Each number is 200 + 30 x the weight over its row's rms, rounded and kept within 0 to 999. Layers, rows and columns count from 0. The size before them is the row's rms in percent of the matrix's.

# layer 7 MLP up, 3072x384, rms 0.0698, rows 1906-1978, columns 0-95
091,146,212,181,240,136,152,204,196,166,206,180,169,181,217,206,186,210,235,285,115,180,222,240,192,172,174,190,226,169,164,192,168,147,173,221,249,216,233,245,201,206,154,249,186,195,161,151,229,221,150,221,160,236,137,187,240,217,212,204,135,235,226,207,148,217,211,194,226,169,202,207,153,195,185,179,181,168,189,200,208,254,217,202,181,223,257,189,198,156,222,187,219,171,150,227,202
090,189,217,203,152,227,184,227,164,236,173,157,166,232,204,179,250,234,214,270,177,182,209,162,151,228,179,177,192,162,246,233,200,257,201,176,170,217,218,159,185,230,228,187,205,199,220,166,206,251,150,205,173,232,188,228,181,211,224,195,218,234,173,211,208,192,204,239,167,155,200,210,195,175,175,167,219,137,146,211,204,196,217,214,171,221,179,210,234,191,237,236,217,243,208,227,216
092,217,242,152,235,166,149,228,196,171,184,238,204,162,201,152,171,229,170,250,195,147,154,191,200,235,155,228,180,206,212,202,169,179,229,206,167,182,186,233,209,200,215,263,147,213,154,224,223,152,234,188,183,180,200,217,235,171,171,254,230,231,225,239,217,225,201,191,182,222,145,196,209,208,238,178,166,214,223,159,237,160,215,132,214,191,228,198,169,147,263,190,228,192,213,193,129
087,133,219,171,221,161,194,157,231,273,230,145,135,175,228,251,227,197,220,204,147,123,190,201,207,203,218,209,184,195,153,189,169,184,200,228,214,240,231,241,190,181,283,155,194,151,169,154,154,208,192,184,244,218,170,138,238,193,167,198,138,184,143,192,243,206,209,205,180,235,215,123,223,172,214,200,182,147,182,184,131,201,251,239,192,239,186,150,217,234,190,155,205,180,245,201,195
103,190,204,185,234,156,176,205,208,162,166,226,226,233,178,226,218,216,184,191,232,126,184,228,241,201,157,190,208,223,184,203,245,214,185,197,140,232,222,176,165,165,187,199,241,198,159,213,195,164,222,211,213,259,151,171,246,234,196,198,192,213,214,224,193,263,240,232,188,222,189,229,218,162,207,239,208,191,234,207,130,210,198,226,203,204,202,232,196,214,93,200,196,203,175,207,243
101,224,194,171,161,200,180,219,160,165,160,191,183,202,221,219,186,156,210,223,204,183,200,210,173,217,171,228,169,206,209,139,180,257,196,200,215,206,212,235,205,216,179,192,220,191,176,197,155,196,234,186,145,205,238,213,140,230,219,211,230,149,205,206,222,199,207,178,207,262,223,185,181,203,216,219,235,174,213,165,251,260,233,220,169,220,187,180,190,183,208,212,185,154,236,149,207
101,187,228,219,184,207,204,180,242,146,246,208,205,208,234,142,164,258,202,190,197,240,179,209,160,251,225,220,198,224,148,240,157,156,225,214,210,210,233,163,188,174,148,206,176,193,209,201,205,215,204,198,163,233,176,184,124,205,219,216,191,228,237,176,163,171,215,195,196,211,157,187,158,195,173,190,191,179,179,231,233,180,214,149,241,219,215,195,171,239,195,186,247,191,186,249,257
116,178,193,197,189,250,222,244,166,172,264,181,185,187,178,231,170,183,181,282,215,237,198,198,178,257,185,219,243,239,212,217,182,183,217,244,145,247,208,192,225,213,255,168,250,135,233,224,214,171,225,185,197,169,192,225,222,234,200,195,221,237,190,179,221,237,234,211,233,181,219,175,147,186,162,186,181,241,160,206,237,248,141,167,190,211,206,209,204,178,169,181,201,219,204,168,200
089,170,172,221,194,171,177,149,248,223,149,178,162,165,242,224,252,221,166,255,157,226,223,193,238,148,261,242,227,148,203,195,248,233,137,218,198,186,213,213,232,180,212,128,202,236,207,166,169,223,180,225,173,186,214,214,223,185,181,166,179,246,225,245,229,155,223,246,206,162,193,205,175,129,194,185,213,238,260,213,145,236,195,228,194,202,187,267,198,188,193,216,139,194,259,202,206
118,247,188,198,217,180,162,191,162,179,175,221,176,166,220,248,225,239,222,235,188,176,174,221,181,175,174,225,133,166,201,212,213,280,168,230,193,189,206,238,207,228,221,252,226,220,204,203,181,163,189,185,187,216,185,175,221,163,233,181,215,185,151,219,231,168,180,174,142,187,215,202,212,211,217,194,219,253,229,180,232,190,194,215,155,151,203,225,227,236,221,171,216,203,188,228,208
107,216,240,173,189,249,223,283,253,148,222,225,187,171,228,180,218,179,248,191,190,216,200,212,203,202,211,234,188,180,276,180,221,289,213,194,240,201,195,245,219,195,209,221,154,216,240,215,148,158,178,167,171,197,298,196,210,220,258,219,258,221,220,218,193,207,226,240,192,279,194,152,158,176,224,250,186,197,154,170,214,216,223,188,161,188,220,161,189,218,124,200,182,241,192,239,213
113,220,228,183,183,148,232,233,207,215,202,205,192,222,219,223,190,142,159,149,184,150,216,198,187,151,200,219,212,180,227,254,223,296,152,180,132,203,198,228,206,212,224,151,210,219,234,196,152,216,186,158,254,265,199,255,198,170,213,191,181,161,238,168,176,195,142,137,223,195,174,146,137,197,208,227,222,238,228,234,187,177,189,205,217,186,224,190,289,183,204,201,203,181,195,157,195
110,184,190,172,237,218,174,144,175,168,207,211,194,189,229,157,241,200,215,267,208,214,226,177,207,259,230,215,211,212,226,227,227,206,278,230,205,172,182,239,223,190,183,228,168,176,176,159,243,230,233,207,216,193,225,230,199,171,163,176,195,220,201,205,224,234,184,241,214,167,214,246,223,221,246,256,239,191,255,242,171,279,226,201,199,211,219,241,197,134,181,169,194,184,215,193,164
114,162,198,228,181,138,191,229,191,193,205,224,148,231,220,200,208,168,210,208,187,186,236,250,160,233,185,204,169,213,209,188,193,218,232,192,177,237,178,170,179,207,239,218,220,162,201,237,191,148,238,200,200,250,195,186,178,178,220,182,144,188,233,203,199,167,207,173,247,157,203,192,145,219,232,217,211,194,184,242,235,173,163,183,212,161,212,173,213,184,206,190,211,168,204,201,188
091,222,189,176,187,160,204,244,205,204,175,226,149,206,184,185,203,188,189,214,206,156,247,252,195,212,160,170,259,217,205,207,187,181,208,242,178,212,221,241,176,194,219,206,188,203,235,180,188,254,137,203,210,218,204,184,217,185,230,217,217,177,178,251,227,179,194,212,219,219,180,216,254,164,194,198,205,209,185,201,217,218,230,162,211,155,184,208,227,238,212,129,244,246,211,219,149
107,219,170,188,188,182,215,203,162,285,175,194,216,178,213,152,196,213,181,187,268,137,229,208,163,222,211,191,189,162,133,167,181,207,165,227,220,248,164,183,208,181,221,195,226,190,155,198,190,178,225,184,215,209,242,168,231,205,210,179,169,198,238,175,273,198,218,146,212,223,159,224,200,242,235,182,206,201,212,186,235,243,185,202,128,197,181,140,180,188,181,143,249,161,183,154,185
099,232,195,149,146,201,190,216,225,261,227,261,229,178,178,252,207,189,235,203,197,212,170,186,184,207,209,198,209,183,251,167,185,194,193,214,166,162,176,214,188,177,198,186,170,171,291,209,181,273,254,192,186,183,249,217,100,151,234,175,188,195,178,258,219,191,246,173,202,230,209,216,212,224,191,185,186,201,213,181,174,177,201,204,200,174,183,232,237,206,200,170,226,182,213,185,230
078,183,189,175,180,166,187,266,198,163,208,219,201,159,215,195,195,221,175,190,217,183,178,235,167,223,226,203,241,197,220,248,182,205,196,214,203,177,190,130,212,195,195,218,247,212,231,213,236,191,171,231,166,173,204,216,231,260,142,240,177,230,222,181,197,173,281,199,165,206,168,204,235,162,219,206,198,162,202,215,169,163,201,189,232,168,174,182,235,183,193,200,214,204,191,168,214
112,245,201,236,136,216,184,204,190,206,232,211,190,231,139,155,138,196,175,231,239,200,231,180,183,204,145,192,233,268,159,198,207,176,179,218,276,188,238,228,211,163,207,209,213,174,200,184,172,217,224,131,226,194,263,216,184,228,202,200,172,208,160,250,209,170,157,162,197,236,224,224,169,205,217,168,188,150,254,209,201,205,242,151,193,174,191,210,177,233,198,172,174,145,144,234,185
101,182,172,244,227,195,203,183,245,123,173,238,214,210,201,203,242,202,151,217,179,239,221,166,198,179,166,237,199,233,178,213,230,170,212,179,219,204,221,223,142,163,214,198,196,181,214,218,195,206,202,162,185,95,154,209,208,213,210,243,203,245,178,212,169,204,189,171,192,235,204,150,212,181,231,163,237,210,156,231,181,239,205,209,152,185,281,219,210,161,196,150,211,192,131,229,237
101,206,185,179,190,185,219,175,195,250,206,205,222,196,172,144,133,176,181,210,226,170,165,197,245,237,227,168,204,251,196,193,223,182,257,163,204,218,185,180,140,198,228,186,251,173,221,241,240,179,137,178,203,200,212,207,199,215,176,205,218,176,173,188,218,210,262,201,159,144,214,250,229,190,158,219,200,183,239,222,176,233,254,132,164,201,169,197,259,171,166,210,208,199,205,241,217
098,204,150,168,242,233,220,232,189,202,154,266,244,163,206,195,172,221,214,232,216,223,222,221,230,223,195,214,204,200,228,248,213,206,254,200,204,235,178,251,227,232,232,192,167,253,195,203,190,157,190,242,207,196,190,179,198,216,182,203,149,230,197,206,182,157,196,168,179,198,209,178,177,164,178,151,199,194,215,181,188,219,234,241,147,256,215,221,171,141,120,184,194,245,177,255,223
087,180,179,183,206,177,196,230,211,278,245,234,184,216,177,221,192,214,164,216,230,184,194,229,221,215,194,223,192,136,213,219,223,146,138,240,203,190,220,209,204,232,224,244,188,195,189,192,172,257,249,213,232,263,207,218,253,238,199,226,203,192,247,218,237,217,228,244,188,231,252,148,242,208,244,125,258,189,230,222,189,177,209,180,165,208,163,160,205,205,212,236,249,147,158,194,255
109,164,200,187,243,230,203,178,202,176,204,208,147,219,217,190,171,227,180,215,175,180,186,259,210,201,172,207,197,179,197,183,205,205,196,211,143,199,248,199,182,246,215,219,164,187,255,229,206,190,156,241,212,217,145,182,212,218,188,206,216,200,235,190,179,216,219,152,167,194,171,130,293,196,136,169,192,206,224,239,253,200,219,184,208,241,179,247,184,203,187,200,195,206,196,174,221
100,199,214,209,147,206,168,230,241,204,254,178,150,224,190,165,155,147,202,225,197,163,193,233,174,185,193,177,200,243,244,172,169,176,264,182,215,228,241,198,247,243,228,232,239,201,192,234,141,171,190,211,152,270,173,201,169,194,243,205,166,226,232,210,204,165,215,212,189,206,205,221,183,205,220,146,197,210,198,159,261,189,245,182,233,240,173,185,229,195,214,142,204,217,188,167,288
112,210,214,166,216,217,183,205,253,173,203,219,116,205,267,221,207,187,188,144,225,196,186,202,183,171,199,254,178,231,183,204,146,216,231,227,116,275,234,220,170,166,199,236,185,216,135,215,189,171,138,214,181,165,191,175,186,164,222,223,232,246,228,159,110,211,177,215,246,228,181,176,210,172,233,233,198,216,244,137,198,189,242,254,205,185,164,213,130,253,155,164,206,178,210,222,252
099,208,199,200,268,206,162,166,246,272,167,215,174,248,272,226,239,187,219,217,223,209,216,203,214,204,225,189,212,237,223,170,216,218,214,226,198,153,196,140,166,227,228,215,223,187,226,177,174,207,200,182,212,180,173,183,205,286,215,193,149,212,185,184,172,142,179,207,210,167,229,165,252,196,206,200,155,227,239,168,177,196,189,209,114,187,139,262,230,150,250,235,184,168,177,208,193
093,201,261,259,209,237,202,171,170,197,208,213,172,256,180,181,256,210,206,157,200,206,161,144,196,227,210,232,248,218,169,225,168,173,230,211,218,228,161,191,214,145,228,197,178,167,193,177,211,191,212,148,202,126,163,255,219,178,164,234,203,199,195,196,215,189,221,142,164,142,184,222,215,178,179,227,197,212,214,178,211,202,188,267,128,179,190,157,184,188,219,220,280,186,234,181,142
094,214,181,259,169,191,163,211,149,230,238,175,199,202,248,169,260,180,163,197,203,151,194,172,144,202,209,198,148,207,208,174,157,202,252,154,194,205,203,221,213,134,144,164,199,144,211,215,190,138,171,248,188,178,229,238,170,246,268,220,179,167,234,259,226,183,167,236,227,237,177,195,170,210,188,211,199,146,151,183,196,215,238,183,158,216,215,240,202,157,171,165,173,207,172,158,195
117,268,150,248,179,199,181,185,190,162,242,212,178,200,230,220,249,238,216,210,164,230,193,172,157,224,194,195,275,232,213,186,211,224,217,203,212,220,152,252,188,158,171,153,163,191,157,189,169,189,241,239,176,166,182,215,185,220,206,229,215,228,179,223,227,175,236,134,175,212,193,211,178,209,179,222,193,177,213,154,199,181,187,226,223,215,209,174,191,201,171,221,209,270,216,210,206
092,231,227,239,204,205,169,191,194,212,207,232,197,233,185,150,250,208,214,182,218,175,146,182,251,191,213,216,211,205,183,189,174,196,203,258,172,207,170,182,199,192,183,191,183,250,223,185,186,212,200,205,200,216,226,193,241,148,230,199,208,245,129,203,172,230,169,196,229,152,169,194,208,174,202,239,202,170,211,232,200,238,243,159,188,202,224,213,227,251,212,215,255,204,214,167,152
099,221,195,209,192,170,191,206,209,148,188,227,217,202,232,165,164,219,175,194,223,181,176,184,186,200,252,220,242,229,250,220,194,125,242,208,188,171,201,172,174,168,204,173,212,203,242,205,165,188,248,173,253,218,166,223,204,196,225,222,216,225,212,241,195,192,230,186,191,188,174,156,195,228,182,207,171,219,179,154,198,288,195,204,193,244,198,195,230,246,219,209,216,230,132,239,176
126,196,173,174,213,202,232,209,201,183,207,183,194,178,213,185,161,217,228,139,194,208,201,238,213,189,152,248,162,186,221,198,226,223,255,193,251,160,194,177,158,203,190,163,188,198,193,170,193,203,242,216,198,263,216,163,230,132,185,236,217,195,207,217,241,226,227,170,196,206,187,172,257,205,214,202,156,163,258,218,182,269,225,138,203,217,223,167,181,213,217,156,206,216,241,226,271
089,197,229,151,208,156,188,251,269,185,212,190,224,166,261,213,151,205,139,227,233,234,228,189,198,195,236,211,212,227,166,246,186,151,159,237,222,177,277,201,255,212,157,152,214,169,191,189,228,199,219,174,273,207,230,208,154,220,201,187,156,239,271,136,191,202,208,180,212,149,181,225,176,204,206,179,231,200,195,218,194,231,178,216,263,220,234,249,220,172,219,228,199,237,196,209,257
130,226,164,175,182,196,220,168,174,213,220,215,155,158,165,223,164,146,229,173,238,231,177,157,190,205,219,203,162,153,188,179,186,228,188,248,254,165,182,260,225,206,227,203,193,160,185,231,168,248,227,152,161,188,182,231,178,232,224,200,188,187,221,228,138,225,259,170,249,245,187,191,199,205,172,199,221,162,228,208,234,212,279,220,170,208,187,159,188,200,246,220,149,206,239,162,182
083,157,201,192,208,177,193,178,157,284,200,175,187,239,182,206,237,201,183,224,222,201,278,225,165,213,210,193,170,239,183,261,214,210,220,152,171,179,180,172,205,248,218,180,194,189,223,164,186,151,198,298,173,220,193,159,205,218,168,198,199,200,198,170,236,234,147,187,215,172,185,215,171,218,173,174,164,239,151,247,180,165,207,218,196,205,229,136,195,252,203,191,200,189,211,243,177
108,186,202,216,209,200,172,242,210,182,177,168,211,210,147,240,209,269,205,178,161,210,178,142,174,166,179,192,157,154,195,209,210,180,182,161,209,179,265,233,201,202,177,180,176,237,247,172,195,173,191,217,184,239,215,186,243,188,203,226,226,208,184,271,220,197,218,155,151,230,275,202,164,184,227,205,229,219,143,176,191,188,193,145,265,164,183,218,223,207,216,201,187,195,208,190,200
099,185,170,204,181,229,190,205,170,197,214,136,189,178,173,202,224,201,212,240,199,194,154,222,188,197,183,168,218,207,218,250,207,169,147,277,251,184,164,272,169,193,210,200,214,182,247,176,205,154,272,201,196,192,230,209,250,222,205,221,187,253,171,201,176,191,166,136,227,154,213,194,191,198,197,193,167,228,174,195,204,228,158,191,206,221,188,236,215,179,207,182,204,165,255,142,150
109,150,238,203,195,250,189,242,185,240,196,185,199,150,161,158,167,218,188,183,166,195,209,186,198,190,209,245,177,219,196,252,210,222,237,212,216,152,142,194,223,220,173,245,188,213,183,202,208,215,223,167,275,194,181,184,192,221,221,222,266,196,194,239,270,186,230,228,235,200,184,180,264,238,200,194,210,159,215,182,196,237,248,173,152,187,177,194,217,214,240,250,207,212,231,214,185
094,241,196,194,190,260,211,239,186,160,177,191,132,131,152,174,288,227,217,224,218,199,199,184,232,250,220,246,172,138,241,188,244,233,247,243,172,156,148,214,215,209,274,187,199,177,220,191,204,205,233,185,223,204,176,170,218,203,200,139,188,196,159,175,177,179,188,184,187,194,135,235,210,206,167,149,173,210,205,184,157,210,187,205,119,230,262,239,203,157,256,178,178,183,202,168,185
111,201,195,186,180,207,152,231,186,192,166,175,224,159,197,200,145,232,192,213,160,221,228,179,220,230,162,238,182,263,208,200,166,229,202,177,168,209,234,252,202,184,194,223,204,233,175,120,224,162,175,223,157,211,178,186,189,148,222,161,167,203,118,193,203,218,179,199,221,199,174,228,243,126,173,193,212,217,158,122,174,183,214,235,255,212,222,159,222,202,222,216,198,195,240,203,225
107,210,211,147,213,191,156,168,173,174,223,173,234,246,199,227,190,185,213,278,234,179,216,205,215,218,169,219,177,211,150,186,164,213,162,235,140,159,197,146,212,165,181,177,194,150,236,232,219,181,194,174,222,203,240,144,277,196,134,201,189,207,172,226,162,207,204,202,181,262,197,157,213,195,172,225,205,185,178,246,186,233,192,243,236,181,157,160,170,216,188,182,224,192,162,207,152
103,220,197,263,214,182,142,174,167,199,175,153,225,226,213,200,172,218,163,215,162,255,209,215,219,235,222,215,261,228,182,186,200,218,220,209,134,190,246,160,215,230,156,186,200,197,215,230,144,196,216,190,150,198,230,210,199,177,170,258,202,188,192,206,201,207,163,160,220,199,153,203,193,185,240,185,197,223,246,142,174,222,165,165,209,264,253,199,165,223,212,162,177,185,192,204,200
117,152,231,224,195,235,171,162,185,194,163,217,215,181,239,221,229,182,216,218,180,235,192,186,221,281,168,182,241,225,206,206,151,202,238,195,249,161,222,249,252,195,208,251,218,264,230,244,176,206,243,141,218,174,201,182,215,156,178,151,195,214,192,188,191,211,193,197,249,212,198,232,157,187,195,151,235,180,154,223,188,148,203,225,173,153,231,214,192,188,211,256,221,207,237,211,206
086,207,182,218,246,254,169,230,187,168,196,212,145,218,142,210,161,186,222,185,176,206,165,244,187,194,221,202,170,176,168,216,194,217,211,244,177,190,200,238,233,160,179,182,243,222,230,232,229,229,225,174,229,192,172,254,222,179,212,197,164,226,177,237,183,225,265,193,191,211,231,172,168,167,238,160,219,183,174,154,199,190,183,192,269,184,214,211,206,185,175,160,225,234,208,179,156
093,159,205,254,203,175,130,216,214,190,226,187,192,209,192,140,250,211,184,226,174,105,161,223,242,197,190,239,201,222,170,163,238,158,224,230,211,198,169,189,149,183,244,214,186,197,165,179,144,176,190,197,187,199,194,216,234,167,219,166,227,142,220,176,223,205,163,255,219,206,217,149,223,169,222,226,88,209,250,117,206,207,210,234,198,160,255,226,199,201,188,201,194,174,261,190,230
100,202,209,213,212,195,230,203,189,152,251,203,176,140,210,203,236,223,205,207,147,211,205,191,158,214,207,207,216,175,112,244,194,239,228,216,223,179,222,163,227,198,251,197,252,127,198,246,219,257,165,215,196,238,178,213,200,189,193,192,193,206,171,222,172,211,192,182,198,171,190,175,167,174,189,169,244,214,198,241,191,218,183,216,209,168,189,225,237,209,219,221,192,211,221,183,176
090,196,188,177,171,145,190,195,202,205,231,222,123,197,193,208,205,212,174,212,214,141,144,251,234,246,208,239,189,173,205,223,146,249,207,175,141,191,239,184,192,245,232,272,159,233,216,233,163,195,232,256,223,220,175,200,188,230,214,256,219,206,184,153,206,218,146,203,263,204,256,166,128,173,225,204,200,224,192,123,250,211,206,217,225,234,201,186,205,193,175,210,199,200,177,196,235
108,221,268,244,188,170,182,198,207,184,218,172,224,204,227,223,191,232,222,201,189,196,212,225,231,202,224,248,179,207,251,224,174,204,258,182,199,259,114,181,205,196,172,217,191,192,162,190,231,213,196,245,216,183,142,199,191,171,233,178,213,202,169,128,188,204,173,200,172,205,189,206,206,168,211,206,187,181,209,237,195,233,244,216,232,234,220,168,173,156,206,235,185,162,199,153,173
104,165,196,206,202,178,178,230,179,235,172,224,142,149,181,153,168,182,233,216,167,201,143,236,169,249,198,194,292,183,219,251,221,174,188,241,205,196,252,195,227,179,192,163,183,163,215,179,226,159,245,184,154,174,154,225,183,161,233,213,186,196,188,194,245,166,227,159,203,165,197,181,148,192,200,177,196,230,211,214,195,207,228,226,199,174,185,160,115,203,184,211,207,180,216,195,208
100,184,194,182,200,224,182,233,241,220,187,209,207,172,200,243,243,172,208,228,234,188,217,165,217,211,240,180,202,162,163,239,213,194,145,190,214,187,184,204,194,205,183,144,148,204,219,239,211,195,230,197,224,167,211,173,200,230,185,216,208,171,161,212,180,199,231,226,212,199,169,201,215,154,235,171,215,190,178,166,182,169,230,199,204,213,139,186,189,212,226,162,199,134,233,213,146
100,220,171,196,213,201,217,201,179,184,196,189,218,128,236,193,220,170,191,215,218,145,198,154,205,223,182,202,151,229,214,176,241,166,214,211,245,174,139,197,218,202,204,219,212,183,239,143,232,206,180,209,228,200,168,177,196,197,216,205,162,211,150,193,206,185,156,188,204,183,174,186,171,199,129,205,248,193,186,216,154,191,241,160,176,138,186,206,243,178,196,258,242,207,233,200,231
109,167,230,136,133,203,206,198,218,213,182,192,225,224,240,193,178,150,225,223,164,236,167,246,240,227,187,211,178,177,172,139,195,203,208,157,309,223,219,218,214,166,198,182,204,222,184,206,193,144,170,147,205,189,204,200,234,202,194,199,218,192,242,178,224,224,215,177,231,214,259,240,172,222,212,193,216,218,197,200,221,202,190,206,165,189,243,173,199,210,201,218,199,254,179,225,154
104,257,212,189,244,230,185,247,231,240,221,229,224,208,261,217,223,136,210,232,221,142,149,223,174,184,195,130,197,202,168,173,166,206,172,215,234,203,226,217,210,174,218,218,215,193,193,159,221,199,213,209,178,201,221,145,171,213,145,276,228,218,222,183,170,150,191,190,240,191,180,181,187,202,208,207,208,193,247,159,241,206,215,174,133,257,195,175,197,172,195,152,231,195,227,196,198
084,225,220,151,187,135,234,151,213,183,195,125,205,189,232,195,211,241,227,217,168,230,213,150,212,184,196,162,200,177,209,237,253,185,173,217,165,213,252,163,203,171,228,252,190,186,173,185,148,225,269,224,198,196,148,184,209,182,180,146,214,166,198,163,179,199,220,213,154,203,171,184,148,220,187,188,232,190,199,176,227,203,257,221,261,226,173,224,153,199,241,236,177,208,212,146,215
097,176,223,206,203,205,173,140,225,190,213,205,167,210,203,198,183,167,198,191,230,211,179,202,168,180,268,156,178,232,171,145,228,201,236,189,209,220,190,224,232,210,214,203,223,208,149,250,182,185,188,223,179,163,172,166,211,202,180,200,236,205,167,211,232,182,221,207,227,232,187,195,135,189,192,249,214,204,174,208,199,241,155,197,198,163,199,187,182,214,197,168,202,184,187,189,168
087,221,168,194,232,172,188,213,164,207,213,174,184,193,186,219,179,140,192,169,142,221,258,172,154,221,167,211,259,168,176,208,245,199,175,176,194,214,229,191,215,197,189,207,254,249,211,192,230,204,216,225,171,253,212,135,196,183,156,162,191,209,268,174,196,175,269,179,195,218,143,231,174,179,213,209,244,123,235,177,212,180,291,218,275,182,216,185,187,197,143,218,156,153,241,189,198
094,249,162,184,192,182,244,233,165,250,180,195,187,174,170,174,191,194,193,215,182,210,250,208,166,212,180,174,196,209,237,139,203,235,202,205,190,166,198,181,223,181,175,181,190,178,159,179,160,247,290,241,207,181,231,148,211,193,233,203,249,184,200,183,176,223,162,220,173,184,236,210,211,154,183,194,152,196,181,181,176,139,206,217,213,176,155,227,177,184,164,191,181,187,158,205,167
102,226,177,217,191,195,228,224,224,240,194,146,180,254,190,163,263,153,195,215,201,203,167,216,182,185,177,209,172,261,224,180,220,185,233,215,179,186,191,200,185,214,234,238,168,176,227,159,134,213,164,160,224,208,227,177,197,210,206,152,189,165,139,243,245,240,204,150,239,203,193,123,249,181,188,165,190,200,196,173,161,279,191,189,193,182,191,221,215,206,225,203,206,225,218,223,231
095,220,197,185,216,219,222,256,153,144,217,192,198,130,211,222,221,201,177,190,170,188,170,212,198,208,194,214,211,209,253,238,186,211,147,196,203,169,146,249,246,223,203,204,179,217,170,209,233,218,188,162,111,209,148,238,232,204,224,198,186,205,189,186,270,237,209,172,240,236,198,227,195,226,225,157,179,172,203,216,203,213,207,237,197,189,161,261,199,192,216,222,188,183,160,167,182
085,236,190,198,175,226,180,256,162,193,212,172,189,225,188,176,183,200,165,211,201,195,197,215,198,214,162,167,217,193,159,155,170,239,164,228,244,184,176,221,202,175,248,194,261,252,206,201,113,192,190,192,180,243,226,187,199,210,194,195,174,198,242,184,207,235,208,193,215,215,177,210,205,198,216,180,269,201,170,185,223,164,212,193,177,162,203,216,231,279,213,206,172,156,263,231,158
105,192,254,199,208,228,234,203,212,193,236,173,221,179,220,182,222,166,206,217,177,190,211,209,186,196,255,230,256,226,226,153,181,188,219,221,153,230,188,212,145,181,169,220,212,209,255,178,184,227,210,209,137,192,229,173,225,167,116,222,244,215,191,184,167,212,223,231,212,268,176,191,254,138,208,232,237,210,174,196,193,269,186,184,201,202,200,174,147,193,207,195,209,160,168,211,176
114,246,250,179,197,191,219,241,176,197,133,222,183,190,153,200,164,237,188,236,236,193,163,234,199,254,233,225,172,227,247,239,197,227,191,181,179,203,186,167,149,203,210,168,228,149,241,208,163,167,242,239,226,237,184,168,209,204,228,234,201,144,241,168,174,170,172,224,160,202,253,237,208,194,206,252,219,159,154,183,207,186,256,122,160,227,164,204,182,140,181,183,206,137,211,182,185
105,246,219,176,192,207,206,195,157,198,183,206,175,197,153,209,198,253,142,262,217,186,208,184,185,157,183,199,213,225,190,184,222,207,223,229,165,214,217,205,202,149,197,183,204,217,232,270,189,228,213,191,174,194,228,175,251,218,178,184,178,165,159,221,172,217,168,177,276,193,179,222,193,277,236,251,211,136,193,175,246,184,179,193,281,173,243,227,173,201,209,163,210,211,191,225,146
094,210,218,178,181,183,212,165,211,222,192,239,205,150,244,254,215,199,199,199,242,196,229,143,185,275,179,218,194,189,180,221,231,233,213,186,186,226,197,129,174,232,168,238,181,201,216,264,197,198,159,209,219,187,210,198,161,165,155,219,181,219,172,146,189,240,222,172,186,208,201,180,184,233,210,169,185,236,223,145,220,203,215,149,258,179,170,184,180,197,220,231,189,167,271,184,196
110,182,181,126,177,217,255,152,211,225,189,226,255,216,225,256,182,208,188,199,144,215,239,219,179,202,223,203,233,211,167,171,216,182,187,229,170,248,232,232,228,181,194,172,165,190,181,207,137,206,176,165,204,160,269,213,172,199,188,187,182,144,204,168,182,181,204,167,153,190,227,215,159,157,235,191,123,279,234,177,198,228,223,158,180,204,185,162,241,203,233,227,222,228,215,147,198
098,205,201,235,157,199,274,173,202,229,203,205,166,199,172,211,208,180,215,193,244,166,216,170,181,217,177,195,245,163,222,214,194,200,165,198,198,175,224,188,212,193,214,218,217,186,152,178,197,151,249,242,158,227,250,200,199,158,213,190,204,223,203,255,227,185,184,236,233,204,209,244,205,215,169,175,234,151,166,198,166,150,211,159,214,129,232,227,208,158,169,223,220,200,216,225,203
089,197,203,215,235,229,202,221,192,166,241,209,151,199,222,239,255,153,200,208,191,259,204,186,157,226,236,184,212,185,223,256,197,224,251,227,196,218,229,217,202,196,209,181,210,199,223,172,219,173,181,170,226,187,200,273,203,164,189,169,217,220,171,227,211,182,222,167,208,206,221,204,208,230,152,245,196,227,201,224,237,205,215,171,195,171,195,212,209,206,167,245,205,146,192,260,173
102,218,225,200,200,196,159,247,167,149,196,193,230,151,168,217,150,252,165,180,144,196,233,205,244,158,208,189,185,222,150,198,176,196,192,234,191,210,201,241,205,180,267,213,217,196,212,202,202,195,191,228,127,206,227,197,208,203,153,209,147,169,184,181,223,215,184,204,207,219,192,205,178,197,242,221,190,225,196,159,185,239,260,201,275,189,207,265,203,220,206,238,172,216,171,258,179
101,217,198,138,219,181,186,242,193,204,213,150,208,212,219,148,160,206,167,206,185,258,194,189,150,167,208,214,169,222,206,195,213,181,194,164,228,160,258,195,141,161,200,217,175,182,123,204,188,229,159,213,220,246,191,182,223,167,159,194,195,199,227,264,182,239,168,239,267,176,191,169,224,202,173,177,254,206,154,183,176,200,163,207,252,206,223,199,287,164,197,206,230,176,232,193,241
090,212,178,188,212,122,217,128,224,126,165,252,151,139,197,252,199,244,223,182,176,226,221,267,213,225,236,144,179,246,184,224,173,172,192,218,256,216,242,188,213,200,148,233,208,169,209,196,178,158,211,205,183,238,198,164,254,175,212,162,230,147,193,202,200,264,255,160,147,203,205,219,236,210,222,230,191,149,190,188,184,233,199,233,224,233,177,194,196,166,187,213,226,201,192,173,259
099,230,197,153,226,229,205,191,213,169,193,151,239,201,161,171,218,212,143,155,222,186,211,128,183,202,213,200,195,238,200,163,199,196,200,147,172,226,175,224,250,122,192,203,199,191,193,187,187,186,195,205,171,220,208,210,182,164,158,250,208,191,187,151,174,223,193,224,178,183,226,189,223,198,194,186,179,204,184,192,137,216,249,173,267,241,159,169,163,168,176,185,198,208,219,174,254
080,162,154,149,185,179,226,234,198,135,172,181,197,166,190,219,192,195,175,179,205,163,212,226,172,228,213,161,245,231,213,248,217,243,221,143,212,182,206,283,197,208,167,162,255,218,209,164,215,191,238,183,211,157,143,149,146,169,157,235,182,222,225,181,212,202,191,122,233,198,190,200,183,184,182,192,201,187,244,160,219,207,157,183,188,195,161,137,225,165,240,161,199,216,203,219,232